config.toml
num_hidden_layers = 10
hidden_size = 160
num_attention_heads = 2
num_key_value_heads = 2
head_dim = 64
intermediate_size = 448
vocab_size = 2048
hidden_act = "geglu"
norm = "rmsnorm"
norm_place = "peri"
norm_eps = 1e-05
positions = "rope"
rope_theta = 75600.0
rope_fraction = 1.0
qk_norm = false
attn_scale = 0.125
bias = "none"
tie_word_embeddings = true
parallel_block = false
extras = ["capped logits"]
init = "normal"
init_std_qkv = 0.0502
init_std_o = 0.0561
init_std_up = 0.0502
init_std_down = 0.03
optimizer = "muon_variant"
learning_rate = 0.0165
lr_mult_o = 4.0
beta1 = 0.9
lr_head = 0.00885
max_grad_norm = 1.0
warmup_steps = 200
schedule = "wsd"
decay_fraction = 0.768
decay_shape = "linear"
final_lr_fraction = 0.05
batch_tokens = 32768
max_seq_len = 768
doc_mask = true
train_tokens = 140100000
max_steps = 4276
dataset = "wikipedia_en"
Each number is 128 + 32 x the weight over the matrix's rms, rounded and kept within 0 to 255. Layers, rows and columns count from 0.

# layer 7 MLP down (transposed), 448x160, rms 0.112, rows 409-437, columns 80-159
[[155 104 102 150 112  31 115 130 166 148 154 137 188 152 100 165 184 122 161 101 180 137 136 157  98 166 133  71 147 101 108 133 122  95 152 108  96 155 131 138  93 116  89 126 129  98 179 183 125 142 108 141  67  68 187 102 120 129 156 181 150  83  89 180 121 149 137 132 171  93 171  61 128  95  80 138 136 174 116  68]
 [ 74 137 116 117 109 122 111 117 166  86 119 110 160  66  63 100 120 118 124 197 132 128 143 111 102 144 171 174 152 162 196 107 129 108 128 155 179 118 112 124 141 144 117 118  83 119 151 101 126 160 175 131  60 120  76 176 153 102 144 116 171 208 169 139 126 180 144 187 119 140 109 105 124 118 116 108 121  91 129  92]
 [103 133 108  97 165 162 155 107 178 120  65 142 109 122  94 128 102  88 114 180 105 162 143 165  99 103 156 203 184 145 109 105 119 154 107 128 119 134 157  91 142 128 143 144 116 111 183 105 143 134 142 176 186 154 116  65  97 158 106 111 171 149 129 137  91 139 155 119 151 147 177 144 174  85 161 149 140 173 171 154]
 [140  96 103 176 138  95 146 103  45 134 203  85 120 170 150 159 124 115 150 135  94 102  97 119 123 124 109 127 165 148 147 186 152 141 100  98 140 107 135  67  83 129  89 147  51 161  83 151 120 142  43 114 182  69 130 135 149 101 123 144  86 154  96  86 157 133  56  66  96  17  86 183 194  86 143 140 132 164 167 134]
 [100 160  61 114 135 114 150 132 114 149 134  92 135 131 145 109 167 154 161 139 135 141 151 122  97 175 117 110 140 132 179 139 147 138  94  90 145 144 109 154 141 144 104 164 146 129 200 143 117 143 159 148 150 117 121 141 154 133 105 128 153 167 126 109 174 200  98 111 114 136 156  92 152 167  60 159 115 120 187 108]
 [108 135 104 172 141 114 114 116  79 180 126  81 161  65 135 166 147  91 140 115 134 148 132 106 146 105 137  78 119 159 176 127 146 196 112 136 128 109 174 115 126 129 156 176 165 145 101 193 111 119  88 138 143 132 123  40 170 119 202 137  82 170 142 101 142 132 151 171 156 157 150 181 162 104 123 174 114 119  47 154]
 [132 151 139 101 144 178 137  96 137 119 138 146  95 149 168 100  91 168 154 149 108  34  75 107 125 131 128 115 143 143 134 113  92 150 114 123 138 107  96 140 176 124  89 114 108 151 129 135 108 173 129 107 167 102 133 117 172 190 112 114 150 145 162 162 149 158 137  99 154 114  83 123 124 174  92  79 152 123 138 175]
 [ 51 166 117 104 121  84 117  95 114 157 147 133 150 108 137 143 114 101 112 105 111 141 140 142  77 161 108 138  96 108 119 132  70 134 129 171 187 159 136 177 125 196 134 146 104  80 126 150 104 125 157 135 187 184  83 109 147 172  94 136 220 163  88 115 186 158 119  90 157  93  98  81  88 152 113  75 111 169 132  96]
 [ 78 145  61  77  93 120 143 105  93 113  94 132 158 125 186 100 217 153 145 171 144  84 103 132 115  81 128 155 124 127 131  84  91 167 193 200 127 160  67 166  84 130 141  86  58 166 172 105 110 144 136  78 124  70 103 117 139 154 109 168 182 111  81 128 106 101 109 138  96  82  81 107 124 140 180 153  86 119 110  95]
 [182 150 228  66 127 122 115 125 164 119 119  81 150  68 159 127 134 131 155 142 171 142 130 136 109 152 143  81 116 173  99  66  70 129 104 116 124 145 138  90  98  54 132  72 126 141 177 119 133 120 141 175 147 115 144 177 115 138 115 123 151  99 198 115  87 111 171 134 123 134 137 182 104 163 114 128  91 141 132  74]
 [ 94 109  66 144 171 114  92 111 104  94  98 139 165  91  96 114  99 139 166  96 103 162 135 128 135 142 138 148  86 121 182  42 121 132  92 150 111  70 151 158  95  80  61 114  45  59  84 126 142 113 172 135 151 101 131 132  96 126 143 101 144  85 142 156  97 137 157 161 118 110 108 150  76 159 177 148 115 119  93 140]
 [ 92  88 114  82 187 118 102 127 123 138 143 155  51 126  91 125 160 105 183 179  80  79 141 145 155 126 131  89 117 127  92 160  83  77 167 137 104  85 143 168 150 138 119 150 104  87 127 125 132  95 122 105 197 124 125 104 101 135 110 148 131 126 189 175 136 165 144 154 140 158  38 128 141  97  67  78 152 145 151 158]
 [157 165 156 165  83 183  98 134 117 152 209  97 154  90 105 102 130 139 189 133 165 139 186 134 169 101 150 127 139 101 118 127 124 141 152 143 105 139  96 148 122 111 101 149 211 160 155  99 150 126 105 130 116  80 103  76 127 156 110 130  82 121 146  98 122 137 132 144 209 192 131 140 114 177 122 141 166  84 192  88]
 [129 163 116 114 156  96  78 162  85 106 151 121 102 112 110 122 127 140  89  63 125  88 175 207 141 132  90 184  96 143 137 173 134 140  94 127 168  83 209 146 121 126 154 177 145  88  93  98 125 205 123 159 161 107 147 101 131  69 103 122 147 140 123 154 117 103 120 134  76 115 135 131 136 142 155 100 161 107  94 197]
 [ 92 135 161 117 178 153 151 116 142 118 152  77 167 110 109 128 145 162 130  50 114 196  58 166 174 192 129  98 152 112 127 154 139 143  93 129 141 137 191 116 144 168  80  90 124 139 111 148  96 137 125 134 146 189 120 128 107 166 128 144 104 123 163 178 228  85 125 151 148 145 168 158  92 155 178  76 122 101  75 147]
 [ 82  65 101 156 173 101 193 101 112 130 144 182 132 129 112 123 108 200 116  75 101 120 150 123 160 139  95 127 158 149 127  96 191 148 112 180 113 142 188  87 102 120  89 174 105  84 105 154 168 146 102 109 136 104  65 122 150 149 129 116 123 169  90 155 205 118 101 127  93  62 152 100 150 171 118 124 145 156 104  79]
 [ 92 109 146 157 144  97 114 136 134 107 116 125 103  43 133 115 149 133 121 179 156 113 118 136 101 126 194 158 159 135 197 146 156 157 178  79 146 120  95 161 110 124 182 111 113 161 102 132  96 116  90 104 130 145 115 146 152 174 159 116 113 119 122 192  97 108  87 142 114  96 196 128 112 117 123 113 166 126 135  67]
 [152  79 106 159 142 119 158 136  94 105 100 140 175  68 159 177  92 133 139 139  93 153 122 143 119 165 102 153 127  98 157  96 159 118 157 118  64  62  67  93 145 119  85 143  85  99  73 155 128 113 138 129 134 100 134  93  98  83 122 153 115 122 116 209 154 142 128 153 138 119 112 107 149 122 142 183 157 136  57 118]
 [133 124 174 125 113 189 149 138 141 130 140 122 162 220  96 147 154  94 158  99 175  84  74 151 113 150 176 162 125 141 111 161  86 133  87 149 175 127 163 151 128 116 142 114 146 176 158 117 166 121 126  96  85 112  70  78 169 140 125 189 124  93 116 165 136 119 110 117 125 188 135 147 129 185 143  99 107  94 123 127]
 [139  89 132  68 156  99 153 112 187  80 136 145  94 113 147 125 158  94 107 118 155 104 123 140 100 141 111 110 166 127 161 119 124 186 148 154 171  39 134  96 123 142 130 116 132  75  98 124  62  65 150 179  86 175 129  96 124 127 139  76 112 103  90 117 115 100 136  85 166  96 177 115 135 214  97 114 117 143  92 132]
 [ 88 113 152 156 169  91 111 149 110 162 121 141  89 129 137  88 172 152 121 116 140  94 136 106 130 181 139 154  50 132 174 106 184 141  97 167 216  75 109 151 138 139 115  96  86 136 159 180  74 104 194 148 142  94  98 152 120  99 114 154  83 107 171 121 115 147  85 142  95 113 111 192 100 168 112  85 149 160 101 150]
 [111 155 140 164 156  81  91 130 111 131 129 145 116  90 112 155 116 130  75  96 190  72 138 109  66 142 117 153 142 148 118 103 122 142 126 128  96 131  87 167 166  87 211 112 130 147 112 167 179  76 148 180 150 144 134 203  54 135  93 103  81 182 177 114 102  34 157 148 195 130 134 123  54 184 115 125 139 126 126 101]
 [ 77  58 144 147 115 127 147 149 116 134  87 116  91 115 143 105 134 131 158 137 169 144  74 113 158 124 135 161 110 137  89 116 105  76 191 159 158 144 127 127 106 174 149 132 123  87 142 159  98 152 120 150 112 146 117  97 201 133 152 160 142 118 117 153 127 112 104  30 127 144 154 144 161 123 134 130 136 134 148 147]
 [ 80  51 151 114 129 145  97 119  76 151 139 128 114 129  98  83 175 148 108 140 100  94 137 161 128 138 128 168 131  98 169 101 128 136 115 137 173 142 168 144 115 193 112 102 130 128 143 151  94 153 145 150 166 113 142  75 127 120 170  84 154 136 123 124  83 132  70 103 188 121 125 115 137 133 147 103 148 149 158 122]
 [ 87 117 173 134 184 100  85 150  92 114 135 166 117 185 137  72 106 123 141 136 137  69 145 204 187 141 121 163  87 161 168 132 141  98 142 139 140 150  89  90 114 134  87 119 142 110 144 136 109 160 131 182 142 195 150 123  60 129 158 164 159 142  71 162  93 125 115 122 106 105  67 150 128 143 153 123 167  95 141 155]
 [112 119 141 148 123  85 133 158 189 139 150 129 162 186 110 122  84  92  73 152 142 147 129 106 126 149 165 158 141 119 161 132 140 109 132  87  99 134 131 129 127  98 101 125 170 111 148 115 150 157 149 141 140 157 102 137  47 137  93  64 176 155 131 141 108  76  71 197 160 141 140  73 165 102 112 138 161 190 137 137]
 [128 116 147 162 143 160 112 173  60 145 158 156 227  97 173 141 106 134 102 137 145 132  95 118  85 180 140 122 119 131 141 162 183 151 163 126 152  58 179 183 109  94 120 148  95 170 141 122 143 171 156 146  79 125 134 184  97 109  93 117 106  97 178 108  89 183 157  80 130  82 122 146 130 107 167 161 126 138 126 110]
 [112 120 168 143 139 129 134  96 140 167  96 152  91 103 108  93 147 186 150 175 124 123 158 124 138 170 124 108 165 103  98 116 113 116 133 110 100 138  99 169 148 138 116  98 117 164 105  77 176 172 210  69 150 118 144 128 128 156 150 116 165 203 128 140 181 159 156 107 127 101 121  80 148 157 134 136  66 163 142  78]
 [121 106 107 146 154 164 142 100  97 153 127 114 114 144 119 103 154  90 153 137 122 117 126 126  51 148  58 124 116 117 112 127  76  96 107 183  80 145 124 114 105  78 162 135 181 109 118  76  74 140 125  48 149  85 135 155 110 176 158 141 134 106 118  58  75 142 150  94  80  84 108 134 153 116 126 137 118 110 109 143]]
# layer 7 MLP gate, 448x160, rms 0.194, rows 410-437, columns 80-159
[[114 122 112 120 158 142 119 171 101 123 143 187 147 101  81 119 101 154 136 111 137  56 132 125 205 166 158 170 152 139 140 125 108 112 150 189 145 124 139 127 156  76 175 122  75 103 199 163  77 173  78 194 117 129  65 114 100 143 137 107 151  94 135 156 109 119 151 185 139 126 210 152 128 146  85 134 139 104 188 107]
 [164 111 172 132 174 128  77  71 169 188 142 112 117 130  90 116 144 128 112 138 129 108 169 124 181 172 151 123 176 135 108 165 180 129 164 127 140 110 148 153 189  89 131  94 180  66 171 195  65 172 119 106  91 114 124 157  99 149 110 102 107 143 137 165 115  73 147 104 163 146 130 145 130 145  95 136 173 111 151 112]
 [139 180 121 139  90 145 182 161 138 140  79 119 148 123  82 111 101 125 119 201 140 131 195 148 114 179 194  99 189 131 182 171 108  98 138 174 153 146 150 136 107 140  98 195 169 142 110 157 102 168 172  80 127 129 186 121  89 161 162 109 131 117  83 107  44 114 146 155 150 173 120 159 146  67  59  85  87 112 154  99]
 [132 134  89 188 160 125 111  90 116 102 131 101 172 182 130 118 142 167  68 137 109 126 146 140 152  75 165 121  89 117 112 122 117 142 101 180 154 118 152 148 107 112 101 101  76 138 155 161 139 123 176 141 106 107 110 100 139 125  74 155  98 124  98 140 126 104 137 105 131 115 131  96 162  71  79 102  79 107 127 148]
 [ 79 175 181 125 150 171  72  99 113 138 131 147 127 143 101  34  53  98 120 135  49 136 119 112  82 136 174 137  64 155 123 121 194  72 139 139 153 123 154 115 119  91  94 128 134 137 140 171 164 117 153 115 146 111 126 102 133 132  71 136 108 130 115  80 195 152 102 167 142 126  52 108 133 121 140  92  63  98 151  96]
 [119 162 111 128 169 140 132 113 155 123 135 122 121 153 132 143 179  92 127 138  96  81  88 133 149  69 107 104 159 104 158 144 162 190  72 122 181 159 137 101 122  87 133 147 147 154 186 166 148 137 134 144 122 147 101 100 161 188 174 121 168 136 159 171 107 124 133  80 196  98  87 123  60  50 127  85 104  76 122  96]
 [ 72 132  97  72 178 156 118 105 149 118 108 104 118 130 165 102 133 103  85  77 123 131 183 161 166 123 102 149 135 128 122 181 163 149 160 140 141 131 143 133 188 109 144 137 158  73 125  76  53 124 124  57 151 118 134 114  99 177 120  56 113 125 136  73 141 142 128 111 140 132 130 143 155 170 132 187 132 110 140 167]
 [117 153 161 137 100 122 124 106 108 105 106 109 147 158 119 100  43  74 120 122 119 138  39 174  90 120 114 127 133 165 121 165 147 123 106 168 193 134 171 122 160  97 106 188 138 129 121 131  65 207 160  85 152  85 122 166 117  93 117 149 121 119 135 120 169 153  77 102 197 171 113 101 119  91 115 154 112 144 150 107]
 [105 157 162 122 121 167 150 112  93 149  79  83 102 119 190  73 191 155 168 167 130 177 130 173 120  98 124  94 104 172 153  83 136 151 130 163 111 170 129 140 133 181 102  74  92 110 107 116  91 157 142 121 165 145 158 168  91 142 152 149 129 120 150 186 138 131 100 137 144  74 133 103 109 100 118 128 109 104 165 120]
 [104  85  70 133 134 149 140 104 175 150 107 157 117 131 105  92 131 148 146  92  85 141 117 104  41  88 105 135 100 132  73 119 157  86 147 125 132 133  57 128 145 118  91  76  83 141 134  49 105  93  75 136 177 159 151 121  92  64 168  92 102  59 181 173 145  92 121 156 152  65 152  85 133 141 160  81 137 137 104 116]
 [138  51 125  75 125 159 117 147 103 155  98 150 129  99  88 124 153 124 183 164 135  52  93 160 179  91 150 126 123 127  92 107 119  76 119 128 117 115 149 101 105 156 172  87 106  97 142 136 109  60 171 136 169  45 149 115 155  79  79  57 117 131 106  97 110 155 194 155 142  76 199 123  94 123 138  85 122  98 111 116]
 [101 186  91 142 128 111 145 145 111 112 170 129 130 132  70 124  91 113  98 132 127 115 157 121 127 179 114 107 105 165 168  93 130 135 134 127  97 120 144 182  92 157 128 171  83  85  88 182 100 171  63 125 139 140 146 167 129  74 122 132 133 120 113 152 131 113 158 122  94 142 116 113 138 153 104 136 185 133 117 111]
 [110 123 103  87 113 106 180 109 130 128  98 168 117 122 167 170 148 130 141 206 153  89 180 148 128 107 110 132 128 114 145 151  76 115 126  58 151 126 151 202 122 145 184 121 116 115 143 116 166 122 111 199  80  95 150  95 122  99 156 115 152 125 126 155 126 111 104 145  74 111 170  91 116 164 154 118 138 180  72 114]
 [131 189  90 160  78 136 115 105 127 114 104 151 124 147 162  91 110 133 177 138 127 116 191 103  94 129 130 103  99 135 149 126 128 143 174 123 125  58 167  49 107 153 144 171 112 161 122  92 147  49 128 118  99  93 160 139 190 104  81 158  74  75 145  75  43 105 118 169 145 129 103  75 142 163 129 115  86 144 145 132]
 [138 187  93 122 144 128  87 108 181  98 134 124 129 105 187 120 107 143 126 166 120 127  75 154 145 103 172  88  78  81 100 149 186 152 143 156 141 118 135 146 111 150  95 167 109 100 138 145 110 122 149 183 130 146 128 163 148 168  93 196 119 131 116  29 142 104 146 130 148 144 141 101  85 155 126  99 100 163 109 134]
 [166 182 142 153 126 140 117 139 203 134  72 122 160 139  68  88 113 119  66 117 175 151 191 162  73 189 115  96 177 120 120 128 112  89 154 136  96  97 177 150 129 164 166 112 157 109 123 134 142 154 163 150 137 116 138  74  82 125 137  83 166 123 113  57 153  56  71 113 142 119 115 151 160  81 146 128 171 158 114 174]
 [150 119  95 146 108 129 157 163 110 113 116 115 125 135 181 159 142 143 182  74  64 137 161 199 157 102 139 137 154  93 149  78 198 165 119 116 135  57 136 114 136 131 101 116 139 221 122 135 131  80  91 125 164 142 124 117  33 170 162 150  86 123  92 152 113 137  95 180 152 126  53 106 183 181 134  90 121 142 119 132]
 [105  75 153 158 118 150  96  79 192  91 195 127 123 140  96 159 123 100 147 112 151  82 159 149 138 127 143 123 146 169 156 120  88  91 134 100 125 144 104 147 147 183 150 128 187 105 130 193  74  67 151  93 105 161  83 135 172 146 114 190 113  79 100  89 108 156 139 149 171 114  97 117 122  35 180 178 119  97 110 146]
 [232 133  84 111  94 122  77 145 111 130 165 107 109  92 152 123 148 138 150 165 136  97  79 167 206 115 171 155 101 130  69 114 177 170  88 133 114 128 136 147 109 100 120  92 153 128 119 100 148 115 125 131 136 116 137 122 124 143 121 130  96 129 152 153 147 128 167 153 132 178  92 149 157 105 127 138 133 110 143 174]
 [149 107 109 145 159 185 126  91  92  62 105 138 142 116 191  84 175 129 128 102 176 160 146 150 117 144  73 156 126 138 122  87  84 177  76 115 165 116 140 162 111  92 112 143  70  94 100 116 132  80 105 128  90 125  76 139  85  83 167 116 119 149  80 159  73 100  58 106 172 141  99 129 129 104 107 127 174  76 100  78]
 [103 138 172 132 138 129 122 147  71 101 100 126 180 112 131  99 113 159 137 138 128 119 188  98 107 158 158 140 167 155  91 155 159 110  70 116 140 142  86  96 146 139 149  89 139 166 152 162 195 160 125 135 107 112 174 152 127 147  76  98 108 119  98 126  74  97 160  95 107  63 158 150  89 114 142 182 117 146 163 139]
 [112 119 120 121 119 137 155 110 122 149 138 195 102  66  99  96 111 140 194 159  97 112 141 125 107 102 114 100 104 165 114 112 110  75 124 128 102 165 122 115 129 128 115 134 124 127 132 133 121 114 139 113 120 129 150 128 148  92  77 141 142 117 141  95 111 102 133 158 178 147 140 145 147 169 148 130  98 129 115 124]
 [117 130 117 145 116 118 132 123 162 161 133 127 111  86 159 211 141 128  81  95 100 109  38 105 180 158 143 131 139 205 131  99 147 154 100 173 169 123 170 157  63  98 119 159 129 190 137 105 169 118 154  84 100 153 125 119 141 182  99 173  92 113 135 179 156 183 176 110  93 142  89 123 155  94 119 146 130 142 128 108]
 [116 113 217 124 103 167 123 133 153 163 154 158 119 121 102 152 139 140 172 163 156 111 132 109 104  85 163  92 149 160 169 192 141 112  78 141 140 157 180 114 144 152 147 125 170 161 154 120  93 135 170  47 148 112 131 153 135 166 103 103  65  96 116 110 212 147 121 164 172 160 134 175 133 119 135 132  97 149 141 153]
 [142 157 139  77  90 173 142 128 178 117  98 175  96 163  53 106  94 146 141 134 118 161  94 107 143 133 158 145 115 153 146 138 110 117 148  80  94 101 148 128 122 160 132 129 131 163 118  80 180 150 127  89 136 176 162 126 173 168 115 120 171 166 134 143 147 153 150 113 138 126 142  68 170  93 149 156 153 149 143  81]
 [122 105 136 169  90 134 146 117 116  85  82 117 173  88 139 130 144 148 101 127 149 108 117 122 174 193 148 174 120  94  93  76 113 173 138 143  99 152 146 120 171  85 105 154  78 112 178  89 143 139  88 145 156 152 131 114 103 191  73  79 180  88  95 126 129  93 167 147 133  92 139 190 150 107 139 141 109 111 147 161]
 [171 146 150 146 120 146 115 178 134 110 135 143 108 101 117 138 146 150 172  84  87 138 124 116  72 160 155 155 113 171 118 155 136 101 126 152 126 105 120 131 109 164 152 140 140 165 173 163 127 146  89 167 139 155 100 106 104 213 161 180 126 172 142 110 114 101 176 207 125 156 116 123 110 128  94 145 130  72 148 204]
 [165 145 101  94 168 158 143 165 137 106 171  78 131 180  66 193  88 111 122 127 139  89 115 162 115 157 146 170  74 142 103 137 175  66 102 204 168 123  99  98 105 144 132 138 172 181 168 152 198 143 166 137 145 110  98 152 146 129 119  88 133  91 117 133 118 106 123 105 111 135 113 222 101 170 168 154 101  99 119 135]]
# layer 7 MLP up, 448x160, rms 0.208, rows 410-437, columns 80-159
[[156 102 116 116 150 161  95 136 156 143  94 135  83 160 109  86  35 152 153  99 145 159 184 115 138 170 144 142  86  75  78 150 210  77 173 109 135 136 118  70 107 171 117 172 160 114  96 131 137 111 125 100 156 175 159 145 111  94  54  61 103  67 117 119 153 149 126  69 156  90 132 147 144 123 155 189  98 162  68  88]
 [ 65 102 159 102 100 121 123 126 114 108 157  82  99 142 206 132 156 140 180  97 129  89 113 131 103 154 152  85 128 150 125 143 127 136 110 153 179 203  78 134 110 176 135 110  86 111 138 114 128 120 129 164 109  62 143 155 104  73  88 115 128 107 124 120  70 134 125 161 136 117 191 120 111  94 160  89 170 112 115 103]
 [165 133  94  88  57  79 167 160 115 116 167 110 117  83 114 117 117  66 117 137 160 158 203 151 130 122 196 135  65 188 117 171  72  48 116 157 140 125 228 100 109 168  85 140 164 184  93 114 116 138 162  72 138 164 184 121  81 146 101  84 158 108 125  92 122  86 118 224 156 202 132 161 168 166  77 120  85 133 108  86]
 [149 144 196 145 104 101 134  96 109  76 120 120 155 168 169 110  84 136 151 110 120  80 131  96 136 107 150 132 139 104 117 143 117 150 159 133 128 103 152 111 126 124 137  99 149 103 124 136 118 103 138 132 139 141 130  90  77 150 147 143 129 110 102 155 103  85 145 148  97 177 140 181 141 135 162 144 168 113 120 105]
 [124 118  79 147 118 112 202 157 107 148 120 156 121 124 138 159 156 133 134 111 123 137 159 121 154 123 100  68 113 134 122  99 146 139 118 220 164 151 154 172 103 139 175 139 124 103  99 134 147 155 171 114  99 142 145  64 139 175  87 101 197 137  47 100 179 112 109 126 198 111  90 138 127 171 170  70 105 111  90 177]
 [ 87 153 172 169 101 156 117  42 117 120 184 112 161  66  96 142 131  96  92 128  71 138 102 166  97 116  78 162 143 107 128 127 151 122 127 157  72 148 150 152 126 128 144  97 160 132 146 105 128 159 158  77 180 105  68 135  92 161 104 139 163  62 162 203 100 100 130 112  96 158 102 121 105  71 160 167 117  77 126 116]
 [ 62 130 166 203 132 102 110 168 106 122 108 167 183 156 148 147 150 100 102 142  88 110 112 104  66 171 102 134 149 150  75 107 110 108 146  88 129 138  61 146 109 122  97  70 129 122 120  81 108 181  83 104  89 209  90  93  97 104 167 125  51  91 166 119 120  70 147 112 126 143 180 116 132  81 150  87 191  84 184 160]
 [156 108 165 135 127 142 126  93 129 145 142  84 107  94 123 127 148  71  92 132  86 145  94 106 100 115 101 117  94 162 148 139 170  63 121 119 120 104 129 165  97  91 112 115 112 160  91  86 110 144 149 149 101 139 113 182 125 147 173  81 161 120  70 176 119  78 159 142 113 111 105 117 104 180  81 139  89 101  99 103]
 [122 151 147 138 130 138 133  83  90 108 180 114  74 142 128 181 164 108 135  62 110  94  76 153 129 109 130 170 107  68 110 162 141 137 113  80 107 144 125 179 147  79 132 125 118 109 130 156 177 152 133  87 101 181 194  93 163 143 124 145 130 152  91 146 133 114 113 141 112 135  98  62 101 107  72  92 159 159 146 112]
 [175  81 135  65  51 143 112 127 185  77 137 104 101 178 136 145 178 107 168 159 122 119 145 114  94 122 130 100 120 121 134 157 175 134 109  92 219 111  75 100 146 196 114 100 154 133  65 111 115 107  74  72 117 106 111 155 138  67  75 124 103 162 116 154 117 150 196 154 120 116 167 127 176 128 149 151 115 136 150 157]
 [187 133  96 145 171 177 105 121  99 195  63 107 106 156  82 143 153 116 137 101 129 185 108 159  95  77 181 125  67  64 188 109 125 110 111  73 130 128 138 146  69 181 171 157 113 106 134 156 133 135 211  81 213 115 141 120 109  61 120 106 119 103 170 129 139 139  97 133 206 121 145  69 117 155 153  88 116 117 156 103]
 [103  98 170  67 104 106 156 119 119 181  85 159 134 141 166 149 155  98 101 153 182 100 160 140  86 147 113  87 130  91 137 118 127  88 146 101 148 165 127 155 135 109 138 126 152 124  71 128 119  94 120 118 165 150 120 130 127 136 140 126 118 129 133 139 171 162 122 157  54  92  97 140 155 141 138 154 107 161  89 137]
 [163 156 118 110 126 150 172 118 142 167 131 157 108 164 120 108 193 107 122 154  95 112 122 113 104 113 187  96 104 118  83 164 150 135  76 127 137  83 134 131 120 161 152 122  84 171  84 191 110 166 157 124 116 170 132 174 148 113  98 111 114 110 203 149 164 126 144 137 133 165  91 148 116 129  91  56 113 185 146  96]
 [145 172  90 168 112  98 163 127  72  97  57 178  97  89 124 116 143 122 148 127 124  73 164 113 116  84 113 149  67 113 108 150 114 123 122 156 190 119 137 133 104 162 161 131 158 102 133 104 111 149 189 118 109 146  70 110 123 118 121 140 165 112  59 145 134 120 152 106 162 177  99  97 132 121 126 114  90  87  76 131]
 [150 160 100 119  86 110 180 147  91 167 135 144 105 167  67 143 135 138 108 106 142 103 176 175 132 160  96 148 144 111  78 119 142 102 105  45 121  60  70 103 140 149 152 107 116 109  90 212  87 111 190 107  77 174 112 167 136 130 147 141 112 113 113 153 121 139 151 135  84 212 100  93 159 158 107 140 189 135 143 115]
 [140 114  86 126 126 112 104 135 136 116  97 179 145 129 133 117 107  88  74 143  88 183 177 143  81 142 167 128 119 156 142 199 122 180  95 140 145 111 122  97 126 178  64 115 136  71 107  94 133 127 163 127 160 161 161  74 191  84 164 132 125  71 121 121 117 112 150 119 160  57  98 119  77 124 116  93  96 130 127 182]
 [ 84 159 130 132 130 172 110 100 173  89 115 126 117 171  94  79 152 102 181 138 124 114 119 132  82 120 146 167 180 139  76 152 154 139  96  80 158 116 201  57  93 132 213 140 183 113 161 116 105 131 155 142  88 152 113  94 146 165  86 101  92 116 204 146  72 152  93 149 171 154 151 147 141 187 120 127  76 122 100 149]
 [ 54 141  62 105 135 139 149  56 130 101 147 156  91 153 117 126 164 159 106 136 168 140 137 118 119 103 112 105 178 166 122 140 120 148  80 131 107  99 117 102  91 156 109 134 152 135  82 138 106 103 105 163 135 100 143 229 141 164 166 142  87 135 146 130 106 154 140 108  80 103 108 169 142 114  71 203 160 152 125 127]
 [134 138 101 153 121 110  73  68 119 145  88 116 182 134 141 134 116 159  94  74 144 115 169 112 150 157 144 123  96  87 153 143 133  48 116  66 141 173 129 123 142  84 109  97 107  57 134 114 142 170 150 127 115 111 154 137 137  97  98 175 121 106 137 126 126 117 185 109 108 111 173 149  62  96 149 138 112 122 128 156]
 [168 114 157  93 163 150  76 144  71  61  92 132 147 112 175 116 108 154  92  97 128 193 133 124  97 104 119 136 147  56 101 122 165 173 121 131 165 126 119 120 160  80 141 142 174 125 122  82 132 118 159  82 122  78 125 141 117 179 107 135 184 125 107 160 128 108 178  96 128 117 111 138  59  81 136 145 134 148 121 123]
 [147 131 178 172 148 170 161 102  91 135 102 116 148 179 206 139 202  92 190 105  99 121 134 184 164  75 149  88 139 157 109 115 105 119 103 178 158 157 180 123  89 105  95 136 131  73 160 111 181 132 210 102  99 162 106  97 168  78 136 154 156  94 106 181 111 129 114 112 153 104 102  87 148 112 160 193 149 121 197 121]
 [ 98 122 163 147 138 135 134 130  56 113 138 120 102 159  98 133 163  80  95 113  94 137 132 110 127  87 135  90 133 190 138 148 161 127  97 109  88 158 112  90 172 110 140 120 168 152 199 116 168 124 108 161 137 183 176 187  98 116 136 128 135 163 127 180 149  90 207 184 155 135  49  91  79 114 133 131 144 145  98 135]
 [152 177 140 110 118 128 167 135 168  93 153 126 154 100 177 148 159 126 184 105 193 114 137 150 136 118 139  73  96 126 121 153 119  83 126 111 112 116 118 167 165 141 111 134 118 110 121 121 168  72 143 101 141 108 138 131  77 128 129 170  61 118 164 128 165 135 129 145 112 174 144 110 101  61 141 139  71  82 161 142]
 [115 112 129 121 121 201 136 120 205 137 188 120 134  99 104 103 160 173 134  74  96 170 133 120  88  98 125 135 186 123 136 104 103 151 107 104 124 122 117 166 159 161 151 134 134 148 118 152 134 110 116 147 125 150 115 137 149 152 149 135  76  69 142 138 106 106 119 112 127 210  95 157  79 115  92 112 144 178 130 135]
 [167  93 161 151 178 151  90  86 120 105 158 143  85 100 213 121 110 113 121 148 108 111 113 128 141 118 145 131 133  65 226 108 112 156 106 131 165 123 113 169 163 130 172 160 129 152 111  62 156  91 125  81 108  88 117 123 179  95 126  85 150 156  99 130 106 144 118 134  82  80 151 100 120 124 142 153  82 135 117  84]
 [118 153 162 144 110 167  93 142 177  67  88 172  85 167 153  47 137 167 106  97 121 148 137 145 172 188 125 146 184 103 166  93 121 119 130 119 110 141 188  96 135 169 147 150 161  47 170 114 119 147 171 132  81 130  76  81 129  96  59 154 160 142  81 135 113 173 128 177 130 111 172 125 114  74 131 130 111 137 122 138]
 [162 191 137 114 130 187  98 182 158 136 168 151 155 115 126 165  75 129  83  83 120 136 164 114  85 125 128  73 121 160 131 119 126 122  78 108 142  95 205 143  41 130 124  96 177 110 143  95 131 177 129 140 103 118 106  50 125 148 163 100 143  72 148 139 172  90 176 135 149 124 112 163 108  73 106 106 162 118 126 116]
 [145 141 174 148 147 121 110 177 150 134  78 117  89  88 148 133 120 111 126 110 143 143 119 169 134 101 175 121 119 167 163 165 141 142 138  96 103 157 188 125 124 127 119 136 114  90  93 157 166 130 139 137 136  82 113  95 188 106 172 115 130 190 182 222  90 115 122 131 131 110 157  63 137  96 139 104 103 114 137 107]]